Weights of a small transformer language model.
Size: 14 layers, width 160, 5 heads of 32, MLP 640 tanh GELU, vocabulary 4064, 5.07M parameters.
Training: 127M tokens, 7770 steps.
Each number is 128 + 24 x the weight over the matrix's rms, rounded and kept within 0 to 255. Layers, rows and columns count from 0. Numbers have three digits each.

# layer 4 MLP up, 640x160, rms 0.119, rows 624-639, columns 0-79
063134115130150139104106152111111142138098132126056163136104098122096144126105169095124120059144118105206174136130147122134162097157139119146129092135105145114141123120149158151110139131134139128117133115125124156131074141145100148119080131
152162170133161143135127137119145162129129138152113083137117108082127132129087121146147067120123158087165142088154109139140131093135118147109106096135089133149164091113136135136092158123169141133138140088136124110165169137089131121152120103
107092120164145158117108128092162136135122153084098181151148123070100142133130143153102063123081157084155152092176094105114112091107104098090132128137129116138154107134168163110112220114132124153110135102142185117153170137134117145167088090
142116133149114152130134121129146125126156146118088115142118128116137150123150155184086090139139125130128120157148162108145111148129132102121149112109104097163116157146095134118084138112113124143118129121144145155140091179140138120104080126
118141136098157113107123176159169166158128145060124140125123115136140210156108161116076145129102107134134137132112088123191124101125117093150065169091090110153124095146143169127169119103143154146141156146081158150154153133135056139127101166
143148132161091152146102116124091114113111124145104139103131132139133125093126169098131119118148105106144147138111083115170143077100127120129169141128131122140112088110131127142149158097134166158126113145103102111169138130115130166069104108
167171135163176148134153107129128120124121128153119136126159123149155149103113121090150135124167116126145120155129090152171133088116140144131147094089114088120121130116135141119131140173172145137135127153116168160122115124142128163127121136
151123148150123169123167117136097137122150165129122100143160123110120138076122139114137130154113141151130140147133135115159099155123143082104183137081122106127095138124128114111157137110113121165125142128118139141156122127101123122068108113
147149118109140157154099153093157137115148196103124168170133127114156159081097158119116127138091082119130133083111123086127187154125115156116110134111138102095124137111204130171112123098170125111102150138120158115142139108133075082119131156
135149127150164114155142128151121126147134158089098113115163137107142156095097130082102132136077133138105117150127145107116100134104120118159142108093112088135091080108155163097141156126161129163139125141127143116098128134112120122119169117
118094122096175211114155137127126134122111102123106125147148145135126152076150146097112128122130105139143127120102116121156128116097091123130097085121081126089151098155142161108128141096106161167117144154134179129180125140134142121100084139
103142133140111112123138162166131168115098110114126119118132120125128161156108136120113135094123125085168135082124153113161109123149072132157104106125127129104115143121131150068131125147096160106116138133109161120120087126154139140083151129
165168158134148151172133130142131104138126106099138136123144125105141162087113131126133102137099096122120152100097105133139151149124131102127135096112143107171139131148156125111123112133153097141128140148126099119156141126093121107094085115
142165143157122164168108150172133135126119149128121105122129112106140143098128144129099104130096145125163139106130154126142107141108121113128138139124129130125134078118105148105114115112126123136122150143125125093135166142077161085133127131
110126153187150092135089125094101141125125160143124135124147171135156098118129097086138139100143125095122139113120093097120123138175110104125122146112141090129138128141143131168099169147131170118160091083115114120134148136102139147157137100
093161088114116125132117127153110147129100084147086158117149119133117129128107118142114118092129141118184108129087150138141148091187137113140091116129159124129109140127095125112117121143123152134144173171122151144154126109151150115098123127
# layer 4 MLP down (transposed), 640x160, rms 0.105, rows 624-639, columns 0-79
107099121120108135137100137154083136160081114120115090151133133162139153124134097101144154141130142099140118151121141113121121152130138152134120075092118180122145099145121100125167089087152135118169165168149083104122041133134117151166108140
128103154160117145132157138109168127154136101149127118111160097159093108176157153132152132154154099135130102146149129111083175104061107048121132139133131132109160129166129127120137128146087160116140131139145147083149122156105145089156107108
091125099140154134151140129129121142072148085189162121125141140141146122171132160132105128159123165117192101087138151119134089121111071162143088122131123148129168130123168156107135128143094116128114119096049130130095131115122121074122188126
132132126114110147133114140125102148110149135124114126120134169148136109130170153132099172156088128131070124115116109134140143156114136132111117125146132126121108126101117113102101122143135106164112136114138103111137124127117105072125127144
135164121158140146111162127095139131112133102147168089132120112134126107152117153190166081125098169168046140114128137151134103158141074098103122111112122105125105099118160121142112136147128143138114134121139142145111098109127146164136153108
076161116124118135106114091142128130139103136103140106120119123142122136156116130111126121159153124089092164147097118145124129144163086158147149137129101086185156101142156141154102093146120127108126116159110094121131113104127131133094106135
118134131083134134142176137136122139158103122110086110127097104144157142151127130141122149125084136115103124114133145130138155142092152100114088157140117114142128129142086141147154168107151148122132130127121104148087137154119133176145108133
110163094105109126116116120165145114134103140131146165118104105133138126142140154136096103091138151085116100130139140158114165109151149123152097139107156143127158138152113089109129121178129100117151167160149132150122131127060109081124114108
119098127115168128121140142152129126162116097112172129164082092168141152092151132069131124142118133105157112156142126132123113105130117141110092134102115116134071153139126080105137129109120126117144139048176141082161117132169131133121165119
118104138125144137117162139106129151130140110169132122126121122121136143141144159140139150142126116093000121119131168142143138117120152130097132126142118131146134151144124139139137127134089107128128081121144115118107136154142129115178133123
121138132113124119129091117137146120164112083103127133144173126130102138172096141127152107099118127152134147143145142122095131112111124124115101127112176156138143131078139132100130104141109116123104118116180109122126131130119093143162154097
109130124168163134145132093173125127110133098098104148103123118121131151132130092122143132117130142159143148123164115125142152137139104152146148086143148121095094131093116116114113070095145150124105094114154131192122144122103147120123099147
141106083113107100137107097122140085120130139083122151141115107119119121164123122092107132136138133094125123119160105108160107107127135158116108124112133153112115136153141069174150128119142145105160126146118147147130114134180137153122135110
120094127129107153096127127104093112164112058123159160103152113094142120132122136149110133154160124117177130096134090167143123096132105144117141156170128162135108128111152137117153136124158149101111131106144141130073132144144083150102152155
133123127141181125127102115162159120112115110126091144133141119153188122133169146128166100142139147123132141106119148086093136123118148104135096128114131112098110131116128147119144151150140124158112102141110140152117142115141107141162150118
068099113122145114120102136115099093132154115146114148145138133138121103120140164117150163084101123116129174101174121125123084125118113140096149114126112148138114139121086107097159086086135107144110126140107129120106103156130137136135154162